python train.py --d_model=576 --d_mlp=2304 --init_std_down=0.0 --optimizer="adam_variant" --schedule="wsd"
Each number is 500 + 40 x the weight over its row's rms, rounded and kept within 0 to 999. Layers, rows and columns count from 0. Numbers have three digits each. The size before them is the row's rms in percent of the matrix's.

# k: layer 8 attention key, 576x576, rms 0.0246, rows 98-162, columns 48-95
# q: layer 8 attention query, 576x576, rms 0.0262, rows 99-162, columns 48-95
# v: layer 8 attention value, 576x576, rms 0.022, rows 64-127, columns 48-95
# o: layer 8 attention output (transposed), 576x576, rms 0.0206, rows 64-127, columns 48-95
k98 107:535506495473494514523470512450533554491442449515545514536401472517517450497444551522547417515537498508437531556508567469533557476469481528477459
q99 103:514518473427516508528502472442469499491489501462546483579547551517497488497547435439555460500445588559457553486455457428490459467498491451518454
k99 107:534532555428533539443517452495589493461505484432484496485556618545468481536465475453585564525508594505510478469531515533412440414522448450477476
q100 095:464451403450517497560531451500462469599481508494473389524497414489480468469507568498526520479500501542449406516506508420510531519535531492514486
k100 091:584466494478543555559539470530499528566578509453447497512480495525473464519499562478517687472443617532434467537507463508506497533555496494565460
q101 101:538507482502487549486552506391535436465464528465470509533522562484513523484567498489514491470546491536459579488560478502529488460513451523488568
k101 099:518454524567457510497530460510510500525455484519491577514507561540472516476500538457549625518507454508499522470575530452538544466452506483486551
q102 109:586506534466527495535545452471515480489521491471520488448573531455537442530546506474471505493535562521498547457474553436566478471558565528488444
k102 100:536457466426545533465440512537478505537563452469491425533456487455524454519412513541500579477525560517517487465545545500467517461478513502492420
q103 106:415548498457546457550508490449527483537553491432451517543537458479465454553485528452491499493479513588580550450496517494489493510498478491511491
k103 099:465515470517519479559520594526491541476483472466518542506548450538476547537527502559450365471435464517561513424527513521529466448469442522445497
q104 103:452548479445541525481487555531494487540414528523454535469523492513500455498448566453488484501555542519455530501491522495441550472468551496508535
k104 105:510547458441467462498459496530501512496421468502499517530470548491517517522514505510456430473494497511497504561514495493540452556537504468491514
q105 108:468519521497511486599486517631586542537465492463517445482538445515506487494523536491474509499481529616484523528425582471542523499485499540478495
k105 106:543536509479517458506447497584464515541479473502487438540504482438574543513491535458520604533501526517468516610492500580492435463526432486503491
q106 105:589582511540423586493545456514503508518557459468448486443475504461502538500512554439487509462491524487433506463511502507550530413473449505501518
k106 096:466522537604437509449444534495511550464448500489511514511501524497560483527488505496390323462533489425472496483498486544548503462511466587539537
q107 103:583522510493468555497534456412483521532517486527494501494517471497558527456460501498434470517490486482400498458473431536489462533537501541536504
k107 104:576484512469536536485519444462504498547533468473447499523577509508500468507427553590549574489515449465545370385510486469508479477452539491554509
q108 104:555488422550478489582513530529496536491466467453519505556462546447511471492546503521523504522592485571530540440574542441529461552486535428514568
k108 107:510480511454507494483481487497508516461437502518541526532511520504590495553569478565507547512560481546465464440530518522537474431469540527481470
q109 100:541437473542552507608520430520475477466546479507509457524478518505461543557530507448488482516532575495482464495481498460467500554505462567535408
k109 093:670458507463500522509509461500521517545519471423512458463415525535468494501544508544618672495544589539537438498525584483521523471484488453528498
q110 110:517456510475531581513441431567519509470427399455462466500594601502468462517519497550468509493508523478491437523519489474545466591531482474520482
k110 102:571524485496503567537482460518507503582504405449506464566536490481481472523540568494566650486512550527513540554578510497504488498502448528493520
q111 100:519488489507495534498503421523416521483489462518536550526521540543503590530483520478471527531505526481547485493524455506471474519467399547473469
k111 100:538459433501503440447480392513486550484462487501550503559499551557460505482526472478526446489476473448541507512515383495494436485521464556479503
q112 102:507542539483493502459562448453420504547528498476530481519554556489523519545483610491446519497565546473480521534533523500527494434553522544464516
k112 098:563501472522462574513545465464499521552548473436483523491533515574490458530477584514552513484577506456448469508500456519512527476521397494482417
q113 103:571480502500500490526498531504564530591493508478533577481496467494501502552439453483451503528510586503534532510493561521553528450444591447541427
k113 103:413477512529545513536466550581508486506500498511514527537509525523480577520444468478497318514461543565537594483526476498514437466494527443512416
q114 102:582517466469453508482527552480455514469521498460513504485511391506505468485562479521525495513548515456508509501519487474389489530536487502514525
k114 101:531476456465540552511475535447478506525502534492469449461562477550515444424502490534498676466493503476468457483530424412546492548540489538551497
q115 106:526505487549504566458495498453475462479522517433508505493501517509523459557514483448460510485499553480489485501540481472540465547487430512449449
k115 101:574514473545463512468472514461511500581562506456541482473564522492492440520526545454551504451496625563505554480440488390520443464533452481499532
q116 105:531463467497553551402508497456489506474477477542506444499514530505515500469501522503440527502529487503461483470576468492527500494477469513460478
k116 101:560503512462486488496473418440435536458546497529484456562546483499498475528536543537536584460510549503487452458524440555518485562537529516497457
q117 103:431517474482479508478523496446519528490455418460493527461482495523547529516522474491514497493520515468479521479411535464498546466510508513470517
k117 104:509476535503482462428469457452537458486444521475505480557444514507540506554398520516535395498528458485554483490504547549481496466524518588533520
q118 109:459495418482457476537551534479536496531544458467530543501425489460506497507540514490523479482542522523421475504460471539540468505438432510569484
k118 099:434518496528534516490514561481508513536473486442536478436479465448492533517516462507417324543532483488497553431422536508499490545436525585510511
q119 104:526486412479530470504454521488541524517504569533491485534460486531459454560470567541548457490489473476501492434564447534469514515484490459488532
k119 095:396531455525510474505546510472551494452491560496554529542509422466470486496542426501409431498491441543489537439470533546520482550471505486459529
q120 097:516488457486530497556533470442447433456528442439474517564576502557471487538521519580591465472517524523450485536478535514492476530453467521517440
k120 090:395471426518543462551472513430440513500449470482568504450515515528478515473538430587500398515490434436464477507434551502445402559543516540563522
q121 107:552474436517463502529511463497454447435454394489499481519516541465450533478565490540529557489507478501519475440499475486470469572474470494515488
k121 106:474488512498462474496520464484430539503551506456461534544525562507494481532525547499567531455468500489495487510469542555460510478553483529476526
q122 105:485529481526474581396526485457481499465479493472498544516500533525514513472518515528555459532467418494474466486529559494513508507451573457542526
k122 110:509479523446494531443461464422484435484504506504569495482537549508499488483539476475504451529458497535410502468571512451479477510538525510617493
q123 094:453512482460546460505474522503541481457464497485475523564570504483542479487551530507536471457542467505571533572505527585479494433529549488451522
k123 089:393471487540497472512486483488489483478491550501534526489504458528481535461506452541409350529461390580473497497533567535501553494534604521536543
q124 099:512518519490519480492524454491531477531489460459479457473472507460443497526545650536507471506480553542498488487509549495549476516484522474531482
k124 101:461530522514499507531499613534471530533512446433580454433455496547484459454449509517453473525495559475440595478486531475510547548534486505530510
q125 103:565524469455549461453469545428488473510510529501569582497511567495512495551434390485503491517502541533562575514541465481471540483578520491439484
k125 100:580471532501554495453458486526510450499528532485513568461503598528517519524494447438505536471533522543538539521502507460452520492498513522454435
q126 109:542449490482516539535492463457458476457472427487532509442437497492572470497437501509408517525474491511503471497469473501489518520454511566404420
k126 111:590439499513493490531537408504554479465559423520517432509521463480480502499450576484474453501517597457550464519447480435467525497487579544520475
q127 102:515514447507424526548521556540480524525519479511495528455506495525508507476454530458504500498483486501502502492489522524476481463599520445416500
k127 103:469413522567457437513466525553454486482528518479468511466511566487480528562506481438483279436505475528443576494498459450505497486586526473493418
v64 109:467453456498541438511556520512542503424521439501549480542490455431481482494564523570511502571544499526406435489476529489513420524563527450462443
o64 113:487465487522532463506508454475469505550443472541495519474490506481532541442452539500503507506512461504508474525547438461435488565484523524484485
v65 107:475470477547491474500487517452467474490380509560489512450474518462436482453469477504501470474477434489511526511493494512470549510445493490529522
o65 111:550484529494512486515575517610513478491501473498544529490422513485542530517509460525529510492489504452523494564485533492549542426505464501473509
v66 110:495468527461476450561470475476498483517475539458497532565483466507443537451491456528506508506428517386494528545501454519472543567420483568533512
o66 109:575447526445479542463540474481498499521495529491417501571458505464489422454486474490507539535445513501534488481484468512540475514535481471546508
v67 104:481502467508499489486515467447439518506509559502482526495493543473494523515559462506488473482508507534472487505496493526493487522525486461531488
o67 103:506429459497483488513541492495531505449460511515534483488515544497456498517478493481474543548479566516479473558489482457521489495506473632495505
v68 106:525508480502481481524503490505460543429468493497498473510515517528474507494565514470520482520417496504502456525510503523571501518543538464497465
o68 105:464539576506528521467545490468482459494477461578531537527498504459490469447424492437515528539452466491480507588530529472500468484437451562506579
v69 111:560470519567586472591584452509481494449469512545451576513473462475498517520508511483536498478429530494394468536555486489544488475536484496507523
o69 116:519465579486471455537543509580548520471525589520559448545483493489524428473487492422535595560474403484512463418528522414538517561482507387511529
v70 105:468552416449520496514484524508460472468442524530536479475529484624548556504523490503458496509453459520449487467528473502527483500598457504495477
o70 108:517592536486545409556473574546505530481502473507575506538483486448517522497441506477487502503518561570463511531527499512500459487484534516449524
v71 111:433488472500527528505545557483478514450487440519555522555543520493519509498513511432435520508401555521526463486541436500576488516569513535475510
o71 114:456503450510485512501452451533482497451584469514494468531510471550488512542508564502521510485479483551496477532441539495483541437539506468442472
v72 105:549481469496489505542533511459459467506516493552453517483583551435523560469469531475502540455479488458546498459460457529513508464453525499563526
o72 105:426442511533531485496504562468536504550470534496503499444435536522502441532551468406528417459465487435525474502470490497522499490466506510475511
v73 109:525513449583504588450524512555527481555517499491501534480594449533502458613433569470531517477555513468557505566499497490492506492449502502473503
o73 113:511504547474428485516516545427514521515539503459446517484534556518454511511571454505500583469539543458471536524488504518460444477481461509494455
v74 109:456508449509504490388480516536554505464468600488483521538511523499501496483443472547476469496520514474497466461479486491523515469584507473491435
o74 114:455439500511491500479507510461456454540473447499501453543463504518526504431441532555473570509502494497487503499574519501474567482562472500537509
v75 106:464499454416599519494439494421454508523415453482462365490527560464441552496525523491461515466565483561492530446491497482460468472499474452421576
o75 106:497515442569530478480482544581491527558516508456545467482529430522566499491542468508516479488497508521458533537504483477506455450534533443507491
v76 098:523435476503513505487522523505528508466548532544528508550519600503431480498513460500540503537454539534491489549471476496543491437590558517503467
o76 097:556494445470525507503529522461503521485430517520485506447506505505543498474551497464533603524492470475461487548530464516525460556462493538509520
v77 103:501481435505547505427468450525519475535453454479498544517561460470463527552471499550560515488465479507494536483516522506449550505399465580480503
o77 096:486546544521490463459511494511536423590553592537485468447456464513517473440503475499562428496505433442524523554443519521535567463543531469544506
v78 105:510451475540564528515476523519536525482478448456488536524517537522567460494495480507466511529467461527459560487460471502517490586552502442524481
o78 104:449436460468498432526506523509467503513531489567511470581431471512506563467500532489524425506496452538558519541575478487466477508509494478487425
v79 110:471516462475589474498555511483598507550494549471537508512552458469438520520498445515524517532504485486516551484510459473518515532392513525510500
o79 108:383522540529482466519495491502536460508470524485538523525461509514499471508515497461454455529508470486461531448538538559558492497521475514528480
v80 113:492500520506525500469517494462556483475474517473489542550461551447602513520530536541487478442432490482560539512500539526546522497571511457481508
o80 121:467521541453424492471464480559592515456474478487457501530496481473512448586445503529472512537516447508528466526526521528525534485542538500394486
v81 108:551519500459532499523531448482574527441537516533488485408492527561508527481496524506555494548591486493491525496480546522519498483485521557538512
o81 114:636515514471471528419531477426446532513499511570455512474517552538546480498513553483481529529484427520513533459604449399566511513462472511552523
v82 113:440451442545563521367526493539465520446450484496515453504513543429461469495507488515442473522511471466453534553505498481475492571543485524539481
o82 116:434530505558500451445483430513480547553527471502529469541536459486525527430482512539448515476439501548523443546539511495480478490512516476431499
v83 112:519472505483455482453519534555568499479570486509471434489422498447540481531518476556471473531539516475507416488484545495548487506536512502420513
o83 111:550482502499535485554492485516450512538497460486502544521575512495500552486496572486516486468517442500492444500495410445480508521484559522553487
v84 102:499555552453477511485532511481554493556576488496495537410453380497468503465485547496528491521530550448515482488496467488561525465497517495407429
o84 106:533496536477514511486517534487435435546460478536459576562532551519444524490507522520488536548511483528492500438525500498514457575467499479494552
v85 103:508463584507507475534502470491575532408544546457577535508465498489504491516512521517529521494475477512382508516501560485484514458491517475580452
o85 103:480528529447484542443483466492521539507391573474487527504479570567533488480466411482511468491544540548432520426523498553517499523470498530540536
v86 106:449491500531461482447526506489464479520494518555457511487468563449577567501492547519486486459483525520584470500513549548462475514500485555500399
o86 104:490534505535449535512510531488526513529424446447478527453547533465528496492523463550489453531505489470404500532490498453534475452478506516513540
v87 109:521500546561464544528408510547444509514429492503501517577512492583470476528496483479526531533408547545454479512468407474500473556608516526587527
o87 112:453485520573537484436531476483441523515522482519559491465496416529517476444471458537529448508533472454494561471494468514469491488490428399404434
v88 107:497557515587435450478480499487579517524601537462533533531401523487548500535449492573475506503481486529414493561506493470519529504503540528489508
o88 108:467427517516448488458509494470433525498442459415408514510436491497478425529582503545563522489504530517521498477541449489535538486554445394543550
v89 105:480507508459544470516501497433457508536493495562476483541520517525512497497510473465481500466470490522525535491546483530483472497446464535520495
o89 108:465495471470533528537496516493501550552437508477497521463510544499522541607493472424461537473459513493511452460403419458564491454476445504388452
v90 100:531460500494545469521478508515539509518472507533496524468506496555499552468445475429491527479523469463514553518523541509567512533504502471472484
o90 106:499521505409511500485504462473519530519492536508551516526529502475569556530522485478567453527510430586486539508502548541467486476465494568498449
v91 099:483443539518519513543529510457445495500555492490480511541519514479452555551534491476548506498548526466570516487486487503408520549393509487495556
o91 101:539542442584491547562553599505522508481547509554470455469442472466546440534437543468501503505502578492522527523453486498596527447540490522535499
v92 109:499518465508543493466470499523502479553513507489525513522417505478480442531475441474477516525544459535438498526423486483470491502460432465535478
o92 111:483502441460548438565585508449466485438491449506547489535554526520518524485555397499513459547493432518526536445553517476490500508442545515590530
v93 106:528477444482450495507537541511567480517527542518569609499507519514505540512485433499599502498474523519488459448467493468499490554493484476534542
o93 106:425505529479503468539486534513458544463451449498482449483473522498570487480505399524447437464540484511481572550538482582538547501485528507425525
v94 101:529518499484520516456482501414538481499448438524437469459605502552513526556500548494492514459559509525510571485495487476422459531407472526523554
o94 096:455512530512485475503491521528553482565570540482441472468460409504466444476486507477496490446467534461524497454507489490548452486524536509514521
v95 102:479469467487505553482473513482493531423427485409503503580532557497535466489516510495502479527489435517501505548492450480513418579629512507527475
o95 105:499524440515521453442497513569479490514478467488502508496511460533566558504524507537448534536493515453467516476528474520522415454512451488466464
v96 098:477498527479429493469430510538471473528504490525473408480489492485500570506536402552631462542553502458470493516549531487444495500479495556522512
o96 102:526499500536490516429494526585521531544515529490494573483476524503521492477566542540464545484499529515476465448444437506492453522484524467526481
v97 103:525490479516553457553471464459504478494568469477589502506457497569533498467474483495493500573480479431543475509503503489509420591489434492468510
o97 096:549442438480515481465510431487398519504499424554434484505520480439466561474490518475487580513484537490478433478514454514474487459474469476521505
v98 107:492489396522514507477504539459392503507509544525512515578486527569545492501483501500540501498568501534507479484523499498532495602519478481522508
o98 110:530515465500417480495561506500472444493527451488470519517507476510529512525519458511505503439476498511437504581500462527545443472494448554486521
v99 104:495483557510503477534500517507494463407452495531425539492567530469447520554514536505505476445517488496565518498457566530499466523415509496496491
o99 103:508525493500462500516467571588592436567478615453551531496445493521529486473519485465451465508511547453472539523450506523459427488562505479434504
v100 105:484518503514418504557556496458445525592497512488553399485487514549512508465490516515442495556507490503515530545468462509545510451508497509502457
o100 107:547535422532501525481575511464421571472450478497435524526556539452503499533529456544555500516487548507512478485499544442510491447536501496521515
v101 107:555546517512533516525555575488526519477471513437559429533512498511441477430482549506601492498513453527402545490493471483494508527463487489518461
o101 110:621558624426460486472445466483454535456497614505439553446493505542537476547481458572418491414485485472528468517532523504550471487523522521444541
v102 106:498518532462567559441472450522461510545517454503487510420501477473462519569507467484493474452490482493563490523506468515468481495476456426461533
o102 106:415458456555514501467447517495494482488494487490588494512507493542449532539527538556465568513484547475526491474461484562489487489526459498452500
v103 102:484544454529470502503471496451520481583477460550552487550529507458545516504446522509507491503446494493517447536499443515493456518452497474521526
o103 097:528510514530457514533566511454457460420518454528438492425554509509490500455531441585541646497532527480550491464530501447490493491468420380462529
v104 103:506517451477437523536466529449535477511503512511522539572476500458505519464451495529527483468555532443458445511510517506494471488493508526513499
o104 103:481544500515533525420532486439486483429452481510478512465509547480540487511513503455499490531470429478525531480473421428537544540493530422556471
v105 102:537509537482542523417464506551478462415469495506473479420542458464441527513475489474539485505520505527513550508532540540509524537467480528529499
o105 104:464482475525487449487496480510530483567565568509469493500473517540550479498502532546548585459543514526527468515481474441525503507519476541509526
v106 101:423463478507487522487511451522461509429521527495507466513508518499499499480390479508551462528529547473539506479553514506470461573417518540541471
o106 105:446506435510520495498499497460463513585492493575460513496567544517557484467464596466478472465414498494461486561406496569529525558551491522509545
v107 112:468535504475489538470453518543523538493506461482475484473517515580418497523437481474551508550465524471412514491481509472531479509445489492496465
o107 109:430501508515550439411566494462471528534496473473525498546482468461548479469503450477458392527499470471530475494542544523496445471461524576524536
v108 097:469501472543506513482530461485406512410550584483455531613509516426487509523512542495443535470536497532538546529501497536458483546462512498553539
o108 096:521537497510510508560505600501536500569469505512516470465536466544508502510494539471472461461462485482459470557476525467488490474494574553507558
v109 104:477509509487514485451558463491517503442433503463438481505627544462523541550508459532512505457567464478541503521564503545514474456520471570526518
o109 104:507534490548512518461463548471544455532566553502544530492559510504514486513548483510540544484452545499494498476429482447491459480513376467471495
v110 105:476507533535407542459494491540484543535510503474525512526482425555433445488471519499550492508585448511535422563534457515505476581544486472432492
o110 107:548534504522514500502508479442487494458517470472502508450569450514374584467510441600507536509486521519489477559531509556428480496482536500482509
v111 106:524482468466502490527477529481494497490511505464523553541497477488483504500474555544468473457576502514462529505487537515471536550535496520582498
o111 108:548517603521457504468434466490487444494552570483426500505477433509498408493502495481494527516461558511546460608436500531551460524534594536439552
v112 105:530496514507487540523470509510521501525561559473499541504602575471473546533540490523526514502489524524569471539501518491574470459444574530528530
o112 104:636507452412491542491492564464565526480513565515498510445422500560512448482521435507515535446555535456492493504364422459482487467580378458467494
v113 104:505507480495414528504533513505505489506487528505457536462543496521553480540501523523438464476515484486473541498542495490502566430456485508568549
o113 106:480526548521441495486503521486491478569451542474542489555474491487469503521455474446476467550488530520458483429565540536508522492497475487490483
v114 107:522543526515579494503491499544510492537446562529496503544446503509436501500418481588611503538448481529440426493477527479536508517458543509422435
o114 100:517526554504528462512505463428489544476463504490492508461519516491496574500499447570503426467543463472506501540480528509445512492465525524509468
v115 104:480481468538443484478481620498439516495472554535475502551484524482501509512518564498445494503494467515415526522416501472512451498563576477520437
o115 108:593511502512503491558534592522499494505532505449512467512550561476537471468499528540469599501516491493494524484548477454538438474514481484464495
v116 106:501522460514528476589496536524544470429536459488502464575447471490543529503500408501544476477530499524474480526537545521483442507502495530558504
o116 109:551523495555512503449437454470509548497527520445501526470484518499526459473538487477435582471556579524517488466468432551519470495506477501531530
v117 108:456489574531474489541505515512562518582564484356473566493550573532576514498518491471496480497499535526485459517541442525505512430531513508430561
o117 110:470516488512462493581493580493533511529531558545538539535508465484402501517482454507485527521497557502477581496402578542431468562556511521539511
v118 107:512519490503436548426510572489468490472487498504485454499461507538538454506549520507430492545516442485518485518454546506516439462621520467451494
o118 112:601559500508522526478455502538507501437479411431522510436502490478500519445534504521475466472496491450515499450565485453485498454491487520537524
v119 102:466480538571557531482427461474464517435473507463564516542542568521567525503516458511505485532453458474481531502526447468534488619540456500541514
o119 105:443516465509508448431492473512476514516448486514441504567432531507508502496539486471458519481545517493457502543468526535525475494440476550468548
v120 100:523520483540479441518522500410501505510516529487520489485592523583478460579499578460519506542486476507454524497456531510543477512451470479541475
o120 101:561551482480480463494492568588485460514528472517502579500540491516575497509497503453440495523471570487494531468534518508542512464392503469494512
v121 108:469538468477470529476486535482436484591474498529511524556501466503535495510442501500424498469476537477540454484452429508486512486516490532473490
o121 110:491489506485502491622513581560519496527517458440493466462540473449466509586536502502475507531474569454496517517463549506490472458534527487488515
v122 107:511541508512513496452500526569504503505504486539532455458526586445562512523547511527467492547448449456477508497480454482592479429472482520482518
o122 110:475534486497525540471462525447488541512520491531508479569492509475470479520487494537494488492519534503527496392558473493462531455531481450508493
v123 106:485512518503462562494483451555489532501416480500494424475595494478459483473487481513541509527569502372492479449516477494518494486468466483499605
o123 112:518567475553515506470522496439486493501575513579474490487482495510485537441519519491538505512503492486526520492482498452453484526558448411502531
v124 107:494456562503500470478509537489502499505540514560518464492493523477451515466545478457514486513493545547551477506499544467434493539424501472555524
o124 108:501529503504458529494544512551489478549515467468448472458489504512606514457454456555479463345501533485445506458484433575529498449513424461483478
v125 108:508473596454508510475430480452609480519519421439472497553462515574575485499476429518464463480504494469408570496509562473565540553506468565529440
o125 110:535499485469460436453521469473475498520509481492487541498503450495490525544497458526601537598487484510496516518534475467464499472454520496489441
v126 109:519522508490446533469520470498601477447474504535438471475486511456476512535519451490493479470494474533487508531533588488444509525517521498519470
o126 113:464470465456536488492469528521515436540487457464554547494467508553514494476494515572536474479488501513496496518557421534503427517478516537482527
v127 108:519437582535504479482538563551510509482512559486465498459427445528534493495449449567507474488512497484526501484505496511476537489438529528514476
o127 108:437463499511425459480494471427508487522499452511468522556457546520528527525576460581481403452486455459481521500506491501488495450559472454481525
q128 095:508486467453439603578541506497543538492520469464519408469481511474560533495515533473523489534500477526569477564546522444459533485529574480501530
k128 098:523514454550547525560578525481519478523519478523480509461495514471509486519495517453504468475504507492485491566507447530520530423470497523532491
q129 102:473537563473514506500494454554538489539524565499486537519531539507491502500502475581489512480538569548450479545530513558551534440550485490457513
k129 104:517506512516442527475495533518507538505526514470468531479539450501504456533515499421421488487532552565470527594532459504521523460539502478516521
q130 101:533429532522524516542565417505556505546520495489533415505542504488513439422525457535470514539571455513458489480505402467485477520482531481551458
k130 097:569517460453537461501559486489473512526486503479417441551493442494504507499515516488540632453548505486522450455503437494432509494483479517504444
q131 104:523452521533545589493516431567453520497473443531477541482550523523552484480482540546459454488462451543441468520534526433509537550496579531519449
k131 103:499526512505487523539503528570521527526471460564490489542532595507529466514506602488520357493534506455451527458455442537493517476522515444547472
q132 097:428390595524513527564562487553397515515458471534537470434564601491537480445481472487578548530466525547451499573476503480531469475485486493549433
k132 094:468501492462452519514479452457494526558534492517444501585508528418534480470498540494576610416463539457505470476487482506487487445558478415505493
q133 097:528511471587504520541471489494484484524563508445451513534511472486534496527502459561498490544559529404459497486508411494531441549455518506470539
k133 096:555596483528468510528524497563471515487564543545417527538527494468479485536488481527540498508513549466512522499487408495448411555489497445483525
q134 096:498517540502527517557518475468574491542503536418529535495501560461472522476513536420508477543514489542479538479537522545490495507499451493507514
k134 099:492547558526466546519528448537533465525509513526509536462515511476524502511492531502545425522518439492435463430478530552491451479461559506490530
q135 093:473464525523550511548521543541434488492476452502456451429549488524479509469469458543511478460443483544485522519468544544480534479465453533582493
k135 093:436520498451521546481504521557497482480446512414568400566503515555488498475463525533512403522484453457493560452470489534522530500472500512503473
q136 101:477553486557452538527447517508468489487487513504539503464476461541509518476430500562488480560386439504517524528510538549440491512405496517473501
k136 099:428489465554499520522534513520506434489522476586487544509531463522507535506522489502567482453509471516479509541503520455515492491486469511467477
q137 094:575512433496452488503447493548513524486421499524451498517451544523471517543452552534447500526501573563500480422427491541481525508456561549528517
k137 096:595537460483521521485494472430534477514475423520551486515423526542420487520473497538395564572483483501511551539506484470521536488408479456466495
q138 093:520477540420430520505512513467483534545506505505458505540499463464506522484444478496554504522485537527438493538476490548545433498493534513598561
k138 090:447514558505532509485520487507525466449431440471618483523547489480541493446495537532485402560435475477403519474533425498514464484505542504565572
q139 097:505521528433491480467529450515468510508499510539511525444518546478526446481485482475515484491564557403473506480458485542499432445567394501506530
k139 101:411492531520441513413475461504462513459530477473551482501490502484494533414502550559412476493548453451496419464528465486500409506490442543577517
q140 095:511462484433551497511476502559608508521472552541498499483469508553567482454406469552550550484479490494414463498542576531557493483482448535580459
k140 099:504470437508471552541537506454553546511489519549548364534503458502534477452519489516451530516467443499479461507463490501529576468462567573532511
q141 094:503455438492526480477510441452523480516523508476518510499488458463462465457516517544553518520534537462517423545536493429556464482509595429548532
k141 092:577527540509520531459499482589454517500574569470413510487528469424479455537499482507564624497541534542480476514494502456457497480535491511539463
q142 096:490493585480503457512463551452523478558505472493446490426516493528528576465518473487580519490462505487479516528545490507498520471503465514535495
k142 096:525495511541500547507541529481479511521488533501496498464503508575496478452506434504587568546507468483517522531457480572545480492556463493526478
q143 095:479487449496507572499524527548506481515553485450486546461402477555501532511555523543553550543483533476496487482518586480442486493445514505474533
k143 094:480504476523489498468541558571477483489568520485486521465495515482471495547529455459543541498491660490512563482482525460450488436539461489521529
q144 101:524494450498543497555568473549543512504449491420526457567568482419515569489532522504444518489510516477455475523458525500520499436469498487478536
k144 105:504530439463553462500492406456493505476465487432528500547553514457495474440520397535491639506474582452503478523474463498487499497523552495528545
q145 102:471451488554534529586509563507436421506474512464515483443531527517449555431474504469461573482463505494453493503538497478523475490550516576548518
k145 100:522497471541452553517521535535527483501518542503458534499465528517540502567490554512608511418535590575508532473464520487441541499526535495476430
q146 097:445536491526432461482501430455484521464521521425546509545528505503478566533510508508558483502452472556461502479528518546498486545491476432556527
k146 097:425523479562493562505503478548532517474512513487587519471548512548532548477491570548497299510492476503456474523465570480511481495518570464484551
q147 094:496521482466493476475456472538465473480506579502486556506500440514511481527503416459456494369534516475566472511500473507465509473541509540464456
k147 098:488490538563475450555505540512493457452492547460523470464498412524466512512524479438453531508522558530573511461528530433514516467553474482526484
q148 094:509467500442451462504567565530451511411475559533526455529527529524493499509471533519514509489478512484520492517516491491475488489485558492566482
k148 092:546487497496464492531509552501426500527498505471456508511526503447479511503585485416514624472477494574482516435529518477455474473484468518537489
q149 095:446527504464533436560468491493503522577534520483480537559504474480522526460505478465544491515503426508454502514532547490477490582458538483511495
k149 092:511492492503492535528476466504514485508473425559571480453464489542570522447565487557524361583473377510444502503517467522548521601457547515438504
q150 097:518611513532487479497475538562414460446495577463433516497481510505518561418435542482476518503482572515442503481464465497501515430510511445508576
k150 102:593507464453547561494536434572531493548500533493457459499496513469479542475491498480501440455495552510431530465478454531461493454488488465523545
q151 094:512534494488477473480523483543520460478517518505487457473343438548480510561482460536526507453488513477508478515436520488469559412491507509441445
k151 094:457500527490416480488496505472476489490575499570549517468499519505436530484497447449429452495540542519517516511464509523565493460584471492560531
q152 098:487555463535489441522478500542461504478493502550496550504501494472419476524555414602485491514482552494502465475556486565521458508523518418515609
k152 096:471534459524443511502462479568543534427494471512516507461478531572477481490578496558497476509434518431492446511487542516459471587525492427558549
q153 095:510512482486514484519532575468503522553508504507511506521503530481458434488503423514537507503458501584542586501480505537485564418481518554511502
k153 094:519542432529460523577492550530517528475485490522492462499520487563471422524465503538530422537437477547511511487507518552473497505536467535445543
q154 090:472516487438504504518472469465491474459485554473513560490489466481553502493516491475500476508520487472467466498479470512503458551405525484508501
k154 091:455401486568537545497521516532515520523539441510553492518500465476547501495468517519416475519464499521474461517523464504537434489490443511525538
q155 095:542551434577379547547504515527511518553494467488548464529534537542494470547521542476521521520498432513497481473485559516512464531490478505473522
k155 100:524502452539446520542485559503468516495560501405478553521528531547572481533479508515485544467488504595560497556505555482510469557510446506466485
q156 096:460553540540488504497481449479506504505497529459482570468544527458489535481481459420483463452573449572554457536515414477496550477550598481483557
k156 099:535502503545510592508522531524541499547503540459509501464499510495503497442467455504520471524555547554453517515495485468478570447480568517555482
q157 095:505505441444492431471463506453522467563510585503438531499477494466496549539445521436512507471502502455478566489545606499517579496571479435413538
k157 097:503537483456511561477581469427550534531481504514500503484500475493502476508590383574406357534509504485507468396463488560532447489490558502427541
q158 093:534509496464509562516468468596494495553501516480591506484540501513476490433468505520510521549482496557467485499486553476505513550542529507506505
k158 095:552471490431482534530521519567608499488533514469448512539514496499547472504508592498481472509470506485482525535482493469426511522460494502511470
q159 099:477497505520491460549420532537482559539457429486530435501625483561482489475552519484505519538490564469511511497539529533506500523557431593546503
k159 101:574525532471486525520472470501498543493456504459519499473501481481517477562535593566508362500530443403481558510444513548501496528472495508418469
q160 100:529429515452460481436593474470485492459470452496509495522458517535543510580534456496486516453546505465473503530471507457502491468425460524508514
k160 102:476566490460448499431558537448471517491513496491458492521495437558447481479533467455439600532478544499491493499504528518490470523486476451472572
q161 092:580531476515516496460500518437540460530439509453502490468550515551488480497529477547545517549490505467525537442519516532543470536466473432518486
k161 095:431500511504541505547455532515530522493411493478517510453522490548498490510512501533487462516469481426520578481417530521567487521521451481479481
q162 090:467431547509532577529562520528539489513484424473553439424538517557558478473582633476456520476530490516478459499488512491488535499551478544473461
k162 091:534470511500506504454473527526547454545459503432513449502554523533564489497500559488493606472570499469524464494563450461412490484446518569570403